{"n_layer": 10, "d_model": 128, "n_head": 2, "n_kv_head": 2, "head_dim": 64, "d_mlp": 512, "vocab_size": 2048, "activation": "gelu", "norm": "layernorm", "norm_place": "pre", "norm_eps": 1e-05, "positions": "learned", "qk_norm": false, "attn_scale": 0.125, "bias": "none", "tie_embeddings": true, "parallel_block": false, "init": "normal", "init_std_qkv": 0.0442, "init_std_o": 0.00986, "init_std_up": 0.0442, "init_std_down": 0.00986, "optimizer": "muon_variant", "lr": 0.00594, "lr_mult_o": 0.711, "lr_head": 0.00541, "grad_clip": 1.0, "warmup_steps": 200, "schedule": "wsd", "decay_fraction": 0.874, "decay_shape": "pow", "final_lr_fraction": 0.02, "batch_tokens": 8192, "seq_len": 1024, "doc_mask": true, "train_tokens": 113900000, "steps": 13904, "dataset": "wikipedia_en"}
Each number is 500 + 50 x the weight over its row's rms, rounded and kept within 0 to 999. Layers, rows and columns count from 0. Numbers have three digits each. The size before them is the row's rms in percent of the matrix's.

# layer 2 attention key, 128x128, rms 0.0424, rows 0-108, columns 0-127
083:531587454476556476566507509438440435522517556579449522456499527542508550496518449489488505497566497482460517491540485501520437494496491432469427399619415460481450592575577542458472570444526554515464556514489408424481519495482471550470518502515446547494540560635372407458507590546546491423407447530480554418565499466496463539469488569454541531513486549425500482471458478532396518558457
113:528471513478464486425532492472487458540563470529620488524434465539522484436583504489588426491515519422602455356522549620506544405460546526506531500415504588574544591440494439535383503479544476511470512533581479383552535497471460586507491484528484462501477512542456575522488529489541493479590555500501553489460509432495566453480509473534517568546478543566408545429568462517438515474512
103:509472452482504507503462557515551528524485548420432472522445499485477548493454466485536582479521442508439435515437439415547537488557493478496478540604536638527531474540518566434580533434500549417456580486527516535483478461435589478466525475512586555552552472543403429462448420595435603490473414555515467472530442470548494507481488479436498516512550496465627559523461549479531480636449
088:531544539503455446463514483581547452393493472599546431535456490564523595403516495541561512513497545496439512490431435501496514455460443531568418376494516460457511435535469456480456533490510473495496497583503509480486517528519471517503607523585503549614535546466484520517515509513493453498593511474558501418620577565482513551438566481515458456535386527602583551461451491514408583558484
119:487564471493503425570576399503527429558584599601467565487525540533456486527524489430529480546542587489563546553462495471429458546469486453450564521483464493464512567552413511475461529509487494493523494482345568536487542548509487538437494518537490463557492546677397427485509473541444458630476506470490521521526524522435474529451445536575590486467490417490458474515510499540541527545453
092:525454494434565556471508400485497533480544454459433523497504517438596562592485518483498516486475454463598514504465422478381475548558526455595442515432598563475570563442430518546495507569462387543438444518500416522459539430518469556542412484525480447507490482485501481540500469464539490531526398560513511380568456501518573406438555455457432481483478483498535496486495470481574584420466
116:514568496508478514482505466499430470459502560578441494405493502566482529495521438515472479405462551496477480599404531482482465546468416531509478461537506524426526540613448586401486544513468554523521504408434504589511527563527476546477561544570495425613476559528421430413436412554450459471555463441509469523625427522499490499463474482431438525449455425507476512516486536538463578555435
082:612493587455487480500485493474525553426523516586499445365475523529525487516608495520479523494414523453496563463451540527555486501558450534472483439408544418499514556493514420490467493460583477527387431412540512538584573598550493536432405516459493507554501422503537518444572424434487393523499486497428483424473476458529503467481501530408548509509450509567548528532549510611532488483483
074:505495457484517591479548596566461444577504563480496514487528591525508620467425520536457562516571453459474641527414625473538459513530472477523455453452500483548466414462447456517458434445538539475609481551476464472494505505514478529373435489398523495501536572551519441470448503563457536453398536497471544436490494524441580499490490482461397446597523431493505509458508466541479475479512
080:572512580444410528424557449566504429539493482465469556407524539529533427535572509482515495548460521577548457422518544516525458530437553484504464498458539519634447518488519416491527444511475472442415522520415479433492581521573404531555467551476470514533501536522508505424571529474509486539524416558499570491491576424514514587538627370506563490536498560498451428500450522505553460434515
095:523439463516453439451535490517488517478533510550553479483497502472554523527567570505600488482542524436609561418566508451488560434518521541498472437503504588607471599437593351499504492442530543527495514535447480416490421512543469500475563405433503540526498368513517517452484551430550503443480539549545574489461540452466554549385500509485478471546545568465552460445537419453492452433515
112:480448468494566497446461546484447540538481449434521493427521539456596485534477660523514544522406433568468509500528511500509423429475547464531429414486599489554522392413555482577541456543506523496517496621524488456548475467563463461505473465462507556453503507464554476541470501481491522448508395542576586453554500537458550513505561449489415451595454594503507485525393436453458469455486
110:455431519513554522573467441514522457471433467415465454416565588545569462568437544501450582557495469554438550586591584487464524548531529475507473421497532476521511463475503420557540506489465603404503507463555495508553509479501485468511497541422612566517534470473551399511567480524401494488372489547507487474460505565507413562537487459396463507507507534428585474551534482467485429563488
092:508374456488510503526490523558496496514525499369455463487568498452497477493425507541474558559508438513446446451481464535540474511514487506531551430493560400601536386462531398489520382550506484516585544650498545450574460502482531426504456472453528586419513445499596498545542510497531521449413444476441568573454542492497481516571538538455423396531529479512521561534499485459507468480541
096:486471469411465498508446492545541513489380507431500496418567538446548527541508600478484546516449424530453458535507477528414510399434543535525427490442590494546505480411508482524499480480545494472542504599513463483481430521522412467501546486497529534474415466383610473482622526479518467495484463557552543538426606513514388529601526495538474507510565498426560428499495448458443484418457
112:441451489455550499518488417563496516404536474402583462563553432605559498460555456449458532538582471428507588508537538457459624503554504485521508509524507515536527503482544333461518573526447521458550430565508485478512447461539521550437415452498503571436454399507461512473487457469533563512497496502488577553485556480431564492514460443496447400509534533512499541404472431469590540470522
067:514526560531545470519480498436507445497509470538459534528431529490476524478413469505477466545604484477525442435561517477521550481438553491459467482581315548589551555487515570558488543481548593579583561457446477531558552466435523564485489527505493506474523656492432495462475545583559548525449475474497551476488315442534430543452476531494505560469460447492536503487490543500478489569500
083:449441487425545510491486572517516531514478446413392479465493446473524558594439539615502536546398476522518544408543512524512499482496531607505498465532460485505509441439495506545605413519478527431464450467486408436534502445535440346508515518472496552420603507435566459559528539569488486551398426519475493482460461468452559478552529397444447475548491509493510480564444508537484483541546
079:533451421506494477552428534496514469449538568535329493554535543578472523470516563466526558465479446410518537462456461603485611470495408568525534507463525461477449397472482488484499420533511532531462490536440516469437515514564481483463536492461499422525518451419540431532451488497544503419522642496491484494487571500522461541481605445527503434459540498462466414486562612415488419482476
087:525577505466525550491498526453457509556475539499507537481516484586427598483425420487434591462560547589541555552416467470483542576434529510522417587514545549452521369542470546522528515464508522528596464465509481647480549483510492508537548519575541442532414505570420501524473462540493438532543568461416427513609474573550450491502510500503469458437541502427474504469568497477517541593478
075:599480483521557485507529482508495509502525547636491519509398462553479552486496458437439476429493477450510464561464420514533514507533505413464540480548535438477510509548542504449464514452481452498410472409556497436436580519522481607533504557518373428551480496487453544487493434512542390512517552514410409384540487458496510449407506519496533416417500504440426433481530566507405541467434
095:522502543470480532474509474444537541493520524492503496519477375420478449615532589557515457431494506405580562417528511389468556437535538565523512422486442495456521525523515526577562417512538538470500537583509616529513495417554490561517583463552528495561573582525452501537542420502482463537550445470477518513597405433486572517459515453473431554579413536555515491519513534488463495514589
083:537514531505421607514519456526424420521502568574511510564450551442503481545583469490502454443468486493449438440487442487488502551443502467536491507488363550485525611513485547570461543496454394562450578448465503447438597518458401548550462535520467488473535519551398474493499468306547514475510508414446476524520494476508559545453527596519444548452473549506485459484571451513482496507511
080:416493556492380490427562449520494469488466508579527433474598461460530492474527553561529325475443580515535481358463477495471481532412468473520514489429412476508458503505461482466422478481589455612589489538481469411471527575452436488447506529510467483533526514524426535496547483511527497517585471515507592534463577523440481451456490549600518551500434490564497515445528468458457504443515
136:469387511548529490512492464518522507486502524533616420524644458550534482412491534502494504526549589444467544414526523514479500473449474464489472438449547470547502520508600430510513521534552525499587472579468518456542432564535540547434455480429486553442465453553502497528507479510541440497475559542559576562392554482389527546404495550555476416543470541518429548439515540376532454438543
085:516552490549382544438541403509517439579484560539559496563538538576566567409460482494516403542582581534497446467479552567493445504507423445515455468472460436593494484594459471445468527540503568576582561535436534537506471568479535499464506443524550582546452421522606533499602508542500571518579476452518530518438549561465499494450467563571476497474539499468509518450583475487507555557485
080:504470390457572470565596433496529497570492526464584521536502494550583518494522539450466460441478495443516441524567541405396472527463558408504481587479447509462494500549427471406490554533458592469617514442498496559512540501501487491517483476539472558448428579539524519430529474578458496630562476481455455508467560522457545421509466500528471510530517418581507473457516545612560513596482
098:538418470538465492430501485557513496447502525425556491578553533452527393521495493519480579532455467546505410419538546586482532417465499516467537431502527544595500484415539410530505497548540532377517603526483545406556463485535460434517451436378518526475507492474501456514531496507526521449485444518559615566367534432481563592561561466495544473496538482482506508504465491395485461467538
113:470485455526488533411540514562426475471529434509641441587621472459432508453479417520474500497503597448532567457573566495480476555549507444590494499451537522471487423472449426506472538493468463518635535581485502521570459500462554424479458401466535523432504452499468560570504567572529477463492495483486561563424567486436497467504495535551484548569518453553452520422492419453450512491577
120:467431524476515522559464624475472559516437474369461499474545493462509526552466498525490650465523417495489530575473478440556512475540550538554406523514575559503475494493591583536613427477473465419501519525497470505486428423536522484559580527436516508461524475375548427501459537512519537420447503526514447491553518493581502525591538479375426500520551559511570472570455509487474511500514
079:451501501480472527503538535563528410600469552441520546545477463523501589412497514469543493470490500479450460449417501469473512504393488479399560505437451515519515499443457553455472491486525410607633485613433497469544489581523421499509551416507492507531557529541603486436498438551453554440519501506478425575445506556436567463469483485649519573489587448539480484490480477496561522535462
095:457382537549545478539503527451501539435493464565534429547475581514417451538473527400451436512545533485506524421483383508519537451523581509514478551423555411465450579516541419507536462519558486565577395433469462563462489472511470484525494451436506468453511487498523501537503458519544362559505435565488468436351483514511451594468484560557547536453463491489465492462497516431475521411545
105:493556454579465429554469476442461433500534496563473433567533500564449444432474451467540453573571630495556441473593621518462524508477422427443521498513421428581436555489429498474497488463472628535474523444470500495509511582511519441463485497504555516466544431545468454492536587489468549527504480468515475578446472531468504545464461537526612502540453592432444498480596547544519448569480
071:464516493439586594548412505529509581436502464419425503527558489423476598518384493525377525562495519534465549537509492502529472512519563608511509535514480444463510459479531543505565493521615521537558419512532409553580461447460594394417426451455509561459513537450499456486480487569464499512471423545442562455473481459538531463523500472465483524513549430472472620595467483513488512531522
086:521544517422492516451442483466433448478551458432526464583524447508530454515538403469455607517527474474570507451648505594430530558451497490494575405471528522545431535435495479565508563447443468466538508551437431574550476449478491505498417445423502471447442498506469445562472468443589508446461461507458521568448509483519547444579568479472597575533519511509410501461478545434571453486426
100:516474521509491532543470542429470550483499458411513567501526536415537472553499502543403546550479418580486494616571547515535486471622543594542518490546560425574502484406527505530508434534466520415458454540582508492537478405518539416550403470475503567394520428410575465505509548477499526427438418513507565494447467422531565455566527457427474429505548518491453503557512506537494494455521
090:476542427512508505441548465512527484431554437513609517604481417496623541553527550573560473548485493478631530476561527471433579513442498509534594514443438523550550605421508407571476545510512547504509598474540498442427534559503392477481432445504512548495467497490541603554493554483527443496590566520571533516420559487527585491496470486528479574500503508528490501471540498461557469466549
078:504513468506581557579477509509473453470436533541493535515533524504517443491539409484454490500512580580470539584508509437518550550460451489505550550490427499361448484614471589463498487476411528470454450409511507562447514472471513498533497572516421466523573521542443496582478529511437525534417490486529354474546478574576507421472447562468541511488476454445424484585589581501457463598455
080:473455547501521490473447599486467527464497414510495531422484442544534472537514579575465520512423427613547540555497501560568540436568532604466509456612584459533479411451594521457545511509504550505515404456541491470547447480559492409551483457473468508471586401352541502526510489534520600459489447517555505464523471490510541486533536435471486437524535602489511510586453529435507442485492
086:538497518523507476505472514403497490444534485395528585523541534467527515498574526412456529456454482516450489531523474547582509521495524550540470588445574395565478418432478556584459460459505415489437535543586553502552599358532514501499549472511484457497483516524547470519420544453479453477537562556440507505525530492599386423492526492511576562473483460495386561583572456460507511444567
089:444555532378530594527472577456559538540508485456528581567388535451477575531479524531407549471467530447427497507532507536459494430427586486559545558464473497500572517419539621566566518529560487599519463526539439586514453434560535401498567520542489513453516516469519482502518491455494501513442554477458445493493470469556538447564479472465492581433546498479527486591438420566416540508554
076:543560485499382453466495482511503533474472459456533495571521482389474519645475505607533463517472556487545498462500533472419419452467495583572474499467437521537476547427447523612566518536588450472499506574451569442585483525483534424537546439517499491543435570408536466586522464435562502513481471435493550590478532465502579489509499495526449545588489421521497505544503429567558521488595
054:514574544491489536521512512599494562448572488524522529409534558430565542590582472569543558548528547512593525568463471592511518510531474618555514512541523648445590547514476606552560509520504440409428517511441513489554529512529534517560414473493487471486511533503479516553533587557457516434426475512492507485569510479593527499473422493434443459536490519540499462508497483622458548557560
073:522455492502496538546507438506478518562459586548441489498588588445504523433406501529473547608488540556466402579493564506501514487439477537540500516428450607516610467534447537503510441431547587489424527559520529486526497466473540481442561595536586522519538555567385463502489534558409540553512491509539555475580455576521415487466524487439455491485464505445504530567603543514444559556450
075:485481553501584533600407481463531506485497483448400528436413509524548517545476544511473628521559458520458554530535496569448552476532511590465527413564572557492557527433486510573557480471466526473447439534530476554516435449556439527489613514515571476503519535498508445532527521462470511527399537514526527417581400524526466535464512419381422477461534572394552505563476546457535490469440
086:546488531411520437459519473582485477500538529548555508494477435456454507509640507467560416477491507448504504408462403611446486415435462486476521444507510573419479545464503466456404620509571456514560531564496491557570520528490483497464527450530435453544516441543400473498531474498574489493502476405505565555552541432523447493514499551542536555598453411611553521562487455466437527497495
106:555404393406487489403458541539483481418502418419543456536514494502548547488528525537452505496467497416476467474617544509450504461394538469581545460462537480536515414396460394530504444460486551476513552482512404509554482515495493376440484436452498522462490513452572520499535511470569422457484473512466537468407540465591509424526543466409440528600488436524503558511509490485507439463470
083:465480534390525521563447565478559528451524442454399487436453518605476498587440498489464595490449452481505566532449449476552558498558584527573481536529580453479485458529540567455575455510434534442413414379485494566439454444513522448490474557472495549446534497414455407501561489548467486575404509537488454425523560529547495497525486412449472474483518487452553513587450543482490480568493
097:518537431397480485498530552530485461495487478514540509462488446366577489496520529571461562472441497566566465530543490444412501514453467540550457529432595590630459494482448532425527535439498518503576486593430471479477517505568407453563435493526469478432480410482570552540462530516474539489540418528551450543450524430477577426570555516575467513503443538481442381462521565508475470450493
112:529492420468510457467520595557476528544489441426471430494532421471494535521414523561502552490428453518524572420609526481485440480455545467410496488532549563585454459386533358552537506446478512507546565509542456495503436505554405447489457403457466531488495456465502499473473483467522552436431514514518505534405515470458643588518548451511547468561566501480566485462436475477540419459474
071:444399526525556414497599436494430423520592430500500489422467573499481449515417512526511449547523512444495528485464402511527450557435535434466512462492529559457602586442478534501448552597464521448543576503540573445572451572558487553529446465432465455489548627580410513473504506607503489440479471558530588474488482481421496505464474488487492445532493432554452516502453535482505480474559
094:519474441517520449551535567417445486500501437472427494426398540584484480526474485466491469511541474428424596477505520403660526574511533547452447483587490506512454520470466497484508463531479578415502507451502516540511439442535523467531591462491486498450582574530519446472508515550475597481462574604455480383455464443410431411506518455452455522541540506524521498502550533576505448555576
122:480517506484485477516567428532461492491496595575521502468502575507573491477455552560475465546521497545459535538386463471489556463458430455511456549496458506475533465612477487501483529532514501564521549414540600468437539538465479593526423554582442507575494520495413518517562425438469544521541521495549456419576546624527536513458516589554479384397423509527586471479604546534497559516457
106:538566474578467447458495475502465546495543511544573381547534477541381469438452446515508443489546577576579504369494556482469473488435490401487442480492503496508415498473471409530413582468521562537660538495532499502478473549462459532498481468523528419526410526566449528565491536483554462505500528446513523593461440523463499497479488584562592523523394484455492513463542472452432491448495
076:590524494512505454496487482497477409457481527502532522439514606526576443486547582462496468459530533517477538481513542441466508493487571402529466446415444487547486527462471530543411448467459434500586579584442561457502558540539452621475456464508343451478464592430575474554602542478556487486476459514471495477430574510514537386498475503553546541513528477471448391488491488487422476469437
096:463580591522482490472540407504504411562559520595456476455434529518460442473474520426536280492557576479504584472532457546536526547520442482448555500478386495518522522541485515478438547525508517588499496454516584510457589564472550594476424569574489469570523506553434573478477513471449485545555497480463547517508503462418459502478435517587555483502457512467451471452545463510489478533544
074:510409484519539502503529506610465483426536505457503528548470545511548509430527472476480542476469505507527461507418513493478508505466447507545462529521561604480562429498370525473544565630408484424579464423374506536566514452560491427549464425485460451450549458451550461476458478633500532426477548463540411507497440552509547422414507479514447489466491419571469481467538593508474551510502
119:514636482482503453521509472457492419428517568560512493554462504597517489411547428460483438462552555521500486473416510473494501482461434447466449488495404455493449567635434544434462533483536564520507521419491498548488491533531453572385505513550488510553503458559429422390506476568465537525614497448500439480537495514516549459457465554551609581465474491513468558471519500526457521590415
103:550529483526521477451448532570495584443486485459496427602540496496484572451536454510467490495480489601553478467604488537496457394505494509454468436596558553471483474400437496589532478472451473360563526538506518547466419486589495422431479422471470456389458492467523433545532605522539527446449509430526560576444523475525536508483451456513575477517530505525496479566388525434461460483467
111:466450515469488463532480562430507507509524481395401555442483540451482549569515485541489567531440453547508504551455519446610456559526546510541523624496503475549541464592503584473584457459443450470468553511432515562499547409521516483517519504525512468517568544454603448491453487543408540512402420544433424496527440416582455484523530437420509522405496433539534456623461517526484525505531
064:514498526514527516539513509519554477588513494459515526492527590527456388471384539562466598460516489572521526522532561506505489544512580514523594500472519496554523424402480470541447456529550595452547470465576479405510452462516475536584456626426558487493533553507567573440426551500497475477467670555456563488488494456455552521578593508489540453534540537475482520442562503481473423468540
074:461533484509582380490500402434513490555488506546474518517527486536533576446505535499525443562528471468555465510533482528378501388425429432403461484526427467465508573442471524539491576455565460538518491504477472480462479535535468530431601505523527426558482427624446445489565528502530536497440527493529522485524401596450424486421445532605576491498494556443558491477509438454543552474429
089:483568564490496444539501517445500435561518524557517557505337539568403531563495490487555504535585506543454526507400394515544524509528553493511514511571400507417500607520536611448496583457537506467540533442407523550450529527488465461520627506542532483537560559599471476511502498460496484532484498395457502473544475451435503523586499513519473550445475503514574473564428451528473585539501
064:494478492495644493584512437535423543495532497493467536476485502469514496584429520447451519583475512485423575611503424551587438575528536508543483487548534416431539459470490486539593490609502509447445479436473514600532550445501565435519464533488462600494509508509466446460489491503423508536485532465516570390587566517448499540515548459467412429459463456539509524615466540592504516539503
121:486497489557538531507501529444517451588485577601407489438425555504513449543449489441516437482438532430424505483445481493446454504447493376476457510538409443477523565562469567445489514473507501642464491561461550521437498641454509523471557499584410489560452469553434500513437489492477508513573568488504453506534492547588463516449404560594562555471458465526461522504522441539456466553476
086:458463531383455517375523501568409412507510558537488559503578546433486567462525447530446544592426512494427469500597473537467484535514538400515479566478502500498488439435536484554507567492504521521497609623469489495609519536548480532500498540526457463461538584522530485536544490433485556466519515416491529460601514549510515514455428487499607587475409512584452540526521441561477499549502
081:525557469529473583515497494556424455477545505478516450510548383525461568493533504417507421541471535444522368464409467641509469498494484493511448498490494554418566549512447483600476551470534497544536533510370504528583532556508528556528540483548411477561523494541402502522476463443530545502539574451517530546568481502483572563409562459468533601516533570566421537428521542500465556497487
078:455596490591457525489468544500506499458521468563539557423503341482484575430467455487551477505510549452473552469525473574538627553579411485518615486513502466560500482438440490410531504419503555565429480555537541534482557570418553509464608505585573536528506512458517582475475568485481529478542502503525470493528464460532558590517524548541491535475441545486540542491469423594533425489523
119:438492449493437447493462419507472433497489469485492516511626457510583502537450477506445601558530456454506509491540500502504520537474506518443600483543516507644475465479545396532517474491533549425535630520534478486509489483497456543521407563373473527494531462555557486512620449446501543457436521533476516527435494594443552528525445495534521440565551509479593539500515650436501511452551
090:518513487648492494516540422484474540561517507524429518602635451503536423451546473463513379490464571572455526494462521445546579495512470417487549511526514412506554529454458446522446544606569547518563564509481534545537478568495488526453483478514533504588501524542470625460511475502478518483446500475509546585524447560476510655484517558484571471421457527428454567472500538460556489492499
087:487469493532458502456508519452563573453573445457516567485600519458617542531568547492409565405518506488428449458544502498492525489460440561546556525426564580587452490463512504514576421422388561485511511460470527485573533417516499498449443522437564475469445554488558535535451501477470481420437521606468569437515551461464549477450486508471478504516546530471500564600579542485569508419577
126:481534515499461440516536417521466450541495593540478500446465545566472442518600448464533431534547537458494498482504472436381466498390518404464440525460469481471476602563478492485462609460472488606524480568447516476525530559499494584490591447570414439565474524571472414478519489505517480509608565472523551593538456549531413470527471572501560567433535493525424441517478485514561524494440
085:516594518510476406529488394558465427569503574553421462421523566540504447473575567413571467545571512446555466480426465510424520563578530444444519474455430557491465577474510424486584616472441510487492647480517524459465545517487497466517493424504414436566437475522424494519576452487542480449543527512443459587540511544505562459480495472447545538457528464493469470480462491581528507519503
102:469515477541454485550464503478436458518413472483439454427592617481537543570438401540520472572466456494524546482501433471457425471484491469446550568432521466582554414528512467561527499507564472559381543580517553491448522495383580554570490510482570521477498558506455383566561504478510493487589540417498474436505483563567490489500574506506485561493520552564530442525485425602485539463486
117:552531548512533477459570477514518450447494419531529551528494592512568502491527549476486537560469413528392468516577485488397413485407486480568537448492441591444563468464526462566487589483405494512547547496485472470540529438536495483591490545538467486457510447612408461503545442512502446497481446539456625513554519463488481400475421474536586625504488503508436535498512505494429418441533
095:476557413512483488482460568487423399490504534521459572452575532452566495458541484458525519500404592528389555559482519549464498481504516512387490528396518515561493528534492464473538462501488528474480496469511517490568504662498503479444459475488463562481445523531398512468534578541484545465547501465447497467463526550501540497634429454453530476573608408630562533446470486482528474495420
098:531603522494593502497496445497466464560463572562508406480533458596480558477598460481515450412572440615564472429442484472493498459533559479498564532527469441493536526463457492464510539506522451574512513543482470375536588514447563555521516523518445526500584547572439502478496547523522476602599512447528521507502482450418442628491494535400496492481458592456461495484496489517405510576455
121:521467458429427550472494508556446503523414590505503510562507491414478521461481439495611502516446480503540384458557518471552436451487449509453585536542557483564474388464522459438493518584617470517478460472481446434464538463481567445510587513476556596468544568514582506509539474510495463495452480533541434420476471519433391477499550541506439398611496554527521441444541559467459521492434
096:465410478483512498511497523506604504479495476519383553462469530509522396642559441531473516421534501577477514471524469441526451511417553497468544434414520521461490632587515539493509450454399544466506547472474517500512447456496441484545482516571454451465581593546497409434456548516428539434578536460493526510600478480556522506437471495462536591436485512456523456523512459617440505538483
135:520414513516491568538535483569437579495555496494587445623467386542511594392505531485493449538571499469468486506506540576511559449551437516538488455474450479444504567426550560513536496462495555498568479568454514509507428535524502480392533385511477490527467452512481630442472499440503487540413468524501526556453566490524445534474525528513470437542440507505352587505483497391494508453519
087:490501462547542478483542443502566453497493458576464465493503476580500461565485426457479504424445466454533475486499373482440451495450523443507487431484501467489624567617419491516487560492568529600448541554427603598479462503478547546459557569590494540532452406481541475419523417477445445481515498441420493553503475517483474538383567508529504569462476520416575552468441469539481496503458
082:470433469421461561555591562569479570443465471433505505486520500508406509444436498503442475491548469407487489525609519441473520358431528483469435517537460389486509454531580473489458454528502494518488506536478447511535439468493517532474497502542559589519514450450565570469540468518467498482430423528423499407486517473442429415481533509506473435574545458564494499454511548368486621489591
116:601477529446565483503502530495493504515512595563495508483412584438390456528529502438552487540462564559466452498492614479512471520476460424510451495580493527466507492398542589484495526496540393546545487471451448541517537465533533415554519547518400353491507520465472585532412547524454489565493503467489541563636433494516444448478434492458555508428446512479462496537516458504456547536596
084:514466507486485564528574480564480514512565577403513437549572446557463540563521446483512475437435547441576455485604457547556513530471486544498422478573416521618521493524529491560501483498514488536434516535427637555563516533579499509416481536506454491471465509429487527524452498449410502450510525437484517499561434533595541563462453514469371495498487507515528485591508461508578634556496
080:514467469513477541465620457516521454433505546510396434480495447446470551478578560476535488449486513540408419451569465504552525534490522460485415428509604516466584524410475494556576534455530422472527489533508463449562585469537470496470481477512428451456515484496508495455430425449443524453575453463443476524566439470432527441470505425379500542449463586497458571579523563514588545410480
105:422521499550430535531473446568447420492568532392596457553661442522564515434496519502530467579512531440511581507525428516450542449512534446543534471479450545546472488540521363520475485497438531515500519513423477537581538544470492534526440503423480517456535404585416517470528528482498489445493462465541552566381476579458532532485431488479461428529517556480468496532496452389560473459501
094:519396485581576562464475518455455551479489478480502448516373539498538656497475413516447436543528518606475434515553556468507479401492454512464467538542511475510505474439600596427525473489561397448538451397586454519438531526502468496505476544433490341491488549533540459484474508478474484561479511469484439530451501527537489487547542490531430436529489563499434538591460526516489527442475
124:456504528455539508492469505465460487541476424546463488427492590410500530559462513478404556509532422549542512555474533539519438530615523554426575548530531494527574373471545524536495552550497486451447529483542441486506503450514552390603535619454465397512569499462528488478494492500470564507417463515489467449530482555550539408463530440441459507464508449576522381588437510488423533529560
149:515538515553438524491512566532515563474566584571547504589496452527507494432457486452490437574544580476464493456499516527482562518497510547555496401496526523358480550574476490507495469444485464584534447505416541528444457585436571527445505511473440459518492506428432613524434451490459540491442543515494494511553475597433523454438535487501521418542453527475439599425476541384517524383570
103:499471554462402463430526525521481564557598566509534450542387483509465463471537553543484375517541503593481479510537516520483553515462518534584464529488423562338514493494550568490410512434445478608563534516412527530551499585497499552442518511525423379462461503450452548491420515471521508535537535470508581532565439532465470440482490452497509496474381531502436528470497433443507543512499
088:548489453461454496563478472434459537464455584571539472416553517490498490601491530503564419507599488497509476513433431507484573491472536532441313501549434524512550475451522528517552530416526546435491484460463586512459508508541409476552458573452440451507432433509518456561462480433480490568449554465605488546467456522479502484524440515568443510463486510481555472575597568453445460416572
110:518456480439420400439411553503438534516512487586556515502524546411498569519599470542381489513461481466516433510487474582535480502462533575614505430412508544409524487455505531592536564457517514523519500424536501582565452510514507446478521544546507465479426432426494499549438463482488531425421594400462478549524501451552508450495568432421485529511476420559404544504524488481480490529554
133:600477521541418440611540457524482541490499479532492437500568589493476426426519493520428413496567515482517497506569481491496605445390482493467464409464483425513544479485472435605446470576533458553577530543403484465520409554443473593467504455527468468543527447451488609458489465427512567450502532475487585467524480497419441518432496513496491413465432472542443557469518498458528522424552
109:535556516630558426417458460442462424517497586652603464521503544575454431441484494524524507563516563468401454467428428550483426560499455466511498493495523493484545557528411482565466604439500538504525512446545545481466550521578481548472540508470487527518387470503499468485508556469483452499435515504499526507375551561451485515520469590517575525459548507406511446470494462473507445423482
088:476518517535523577450468485483522475522512519512483515560646440496510490484472509536496554477539471397503455414475510558453535454532531474476585579435423452535497540588548457479528480486477567523509591560540486389514581424520503537488437532497570599494498539572462453419567510515541465423362468517452482454460528513515550518484525594515598503453559527429437459499574414546439527594507
113:429433493518481599632508518517454546370566441424470499460547543535446587533481566489457513527444510470540450487534569517554536540560450587591466487501462494617500425442588522517487421450483477509454501518482520435558502415493561541506472526493527468441460536436520437528476522495467511514495436506393552460521504470534517389533593441480416548498580529566511513517504525490476598480588
105:524473510466470406452515496458442456606475578644407508417478481489412428597536435514551526509479541437492507459431513431442450539449488397465520489492527478483384606485470479516491579480552537523542565467534465534525475494532463519470512549567449482584513549612559538476481519541524503518496514479536426557548464522501519556519436563479611449443442485467511536441558444601476460518539
131:477566505564511497458518421535438381522503556605554462473426461582440520393492472466494346485526528532508426485542442496467559487435522443482443448517427479465529545501427485485433561519508490626515504576490493561509532630492494555471567478574494475535488448533571525441477481471477538490615546430475511540469458518454494602458446510592490544497441545500490513399487451534474486514493
101:601549443472560470564498409578471490484571541538545528473483438576463571458531502402562495522506610445605455498458505433425481477481404470518435484381430476566463560508403486455499596525486527520511513510463557460514507560555492564388470467534464442608521516631482527482511448596495480583554464474471465546475526529513487498496463548515509488476516487517454470447527495505525583518418
106:428563551544550500494536417489495396476428449505533474427675585487483477495491438428482506467476516468510487440508511557510541554532561449414482485438416488577496504524531464523476561495646484486579581505511557413501520513476457537519500509516435442445452470473437457554497449459486459408532583474516569546444535532501469591422431451558484522427441477528535502485478512550434422518561
152:469524421442533577499417541408499480511441452431435503444437453464423560557443502496449523425474479496531463516504474485591445541526473457430490533583458435550471506500445529501548405545509485510414476539580455505408505437449455503566491543507548473548524546497588366511472493508463616505516523511473396423546388509605522513533494486542506597476483518515588431557464517555475456524496
118:496561507491521467552540487515423442554430505516456542394485514447430434501428508451592455439504446544565451547371474388411447491472519503449499471465376498568507528508464488485472546477560429583520576511491475531470551518501456495546553494579506539541555465554493476518478407566488447528555502598487422577531424537468438499494488431497488530470535490503522378401561492491473569580463
092:458542493474596448475492547434442453544484498524499526500442567446476487497521474493404567500537500521400475575472538514449435460502547547506474564464502441539379546509496519453385577490504485459537569502552477520466527516536550533459446520507473460531522562607484504509433574500509536440537543469397479458564504659583527447590466521517504587534510462598557543496507525520485634595506
123:556576618476469529459437490546455550446527469451617531584483488449432472447522561550504444526467547542503390527525541522471490472505449514508550617444449528426481454523572549496571554564452434532519480514432454518545450526540482469531587460464427368508451504366534465485528463427539522485448468537514573484519494460507507365506462462576544522458525500532428463502461459439532547529539
104:476472517470470495481544501491416484530585498451567507545489469533545612509571454434466500538562450497478539477566468561436434486508562519542558503558520460493482463443479404501477536508471550491609543507547390537576445499596455462451468514502540444410453449484561487464623510537582442514404400471523502606460621476514487495567518537475552430498592434470430487470534476465567452508524
106:500499497505503582467481514459493470397518496460554494553413431536523598447411522428453450508503564536425389517566534452487452449475511534524521541420517551467449493525453491507511506456454446491511499501441511569430496454570510433488429579507557413550473593532536450501505481565527471605485526437445427531444479620583545426509630506553497566537512580574519497436519448519583525471494
111:538392543453452469450576477613428506549540583560509447504415460465541531492457503578513530466593467516447519570524471541449544382496539520474440512516505482523592480453529517475465523485507558524536521557525486525539474609520440540514487466492459531423495444575550541423583558493507520505524470448570553521412515500421385608539388544512483402538506529505577527473572446472499508450459
088:428626506468536500452559576451516568591412468534489547439408541443460489614432497471567546489598476519461491543397551515451439505531575546447528486450409520459509477560560538461444481457536526497549535483536525481558459547475504578547565539536462446479513536482402372451437466474487493546558558584572461450496553525483514434535467431532503517441468494558591487470524527501449539519469
065:537391425405431536438472531491532527481493532452479502615514445506500484548511622533539513378523463547487430577611493531493534481512575567561493544508453522532576540482596508576513421451422507472506495503416482438531493493510464456498474513501488592404512450492548460403510542512523493436503460517529487438523544507591456519550417489528494514486478476492570529458663497420494510554452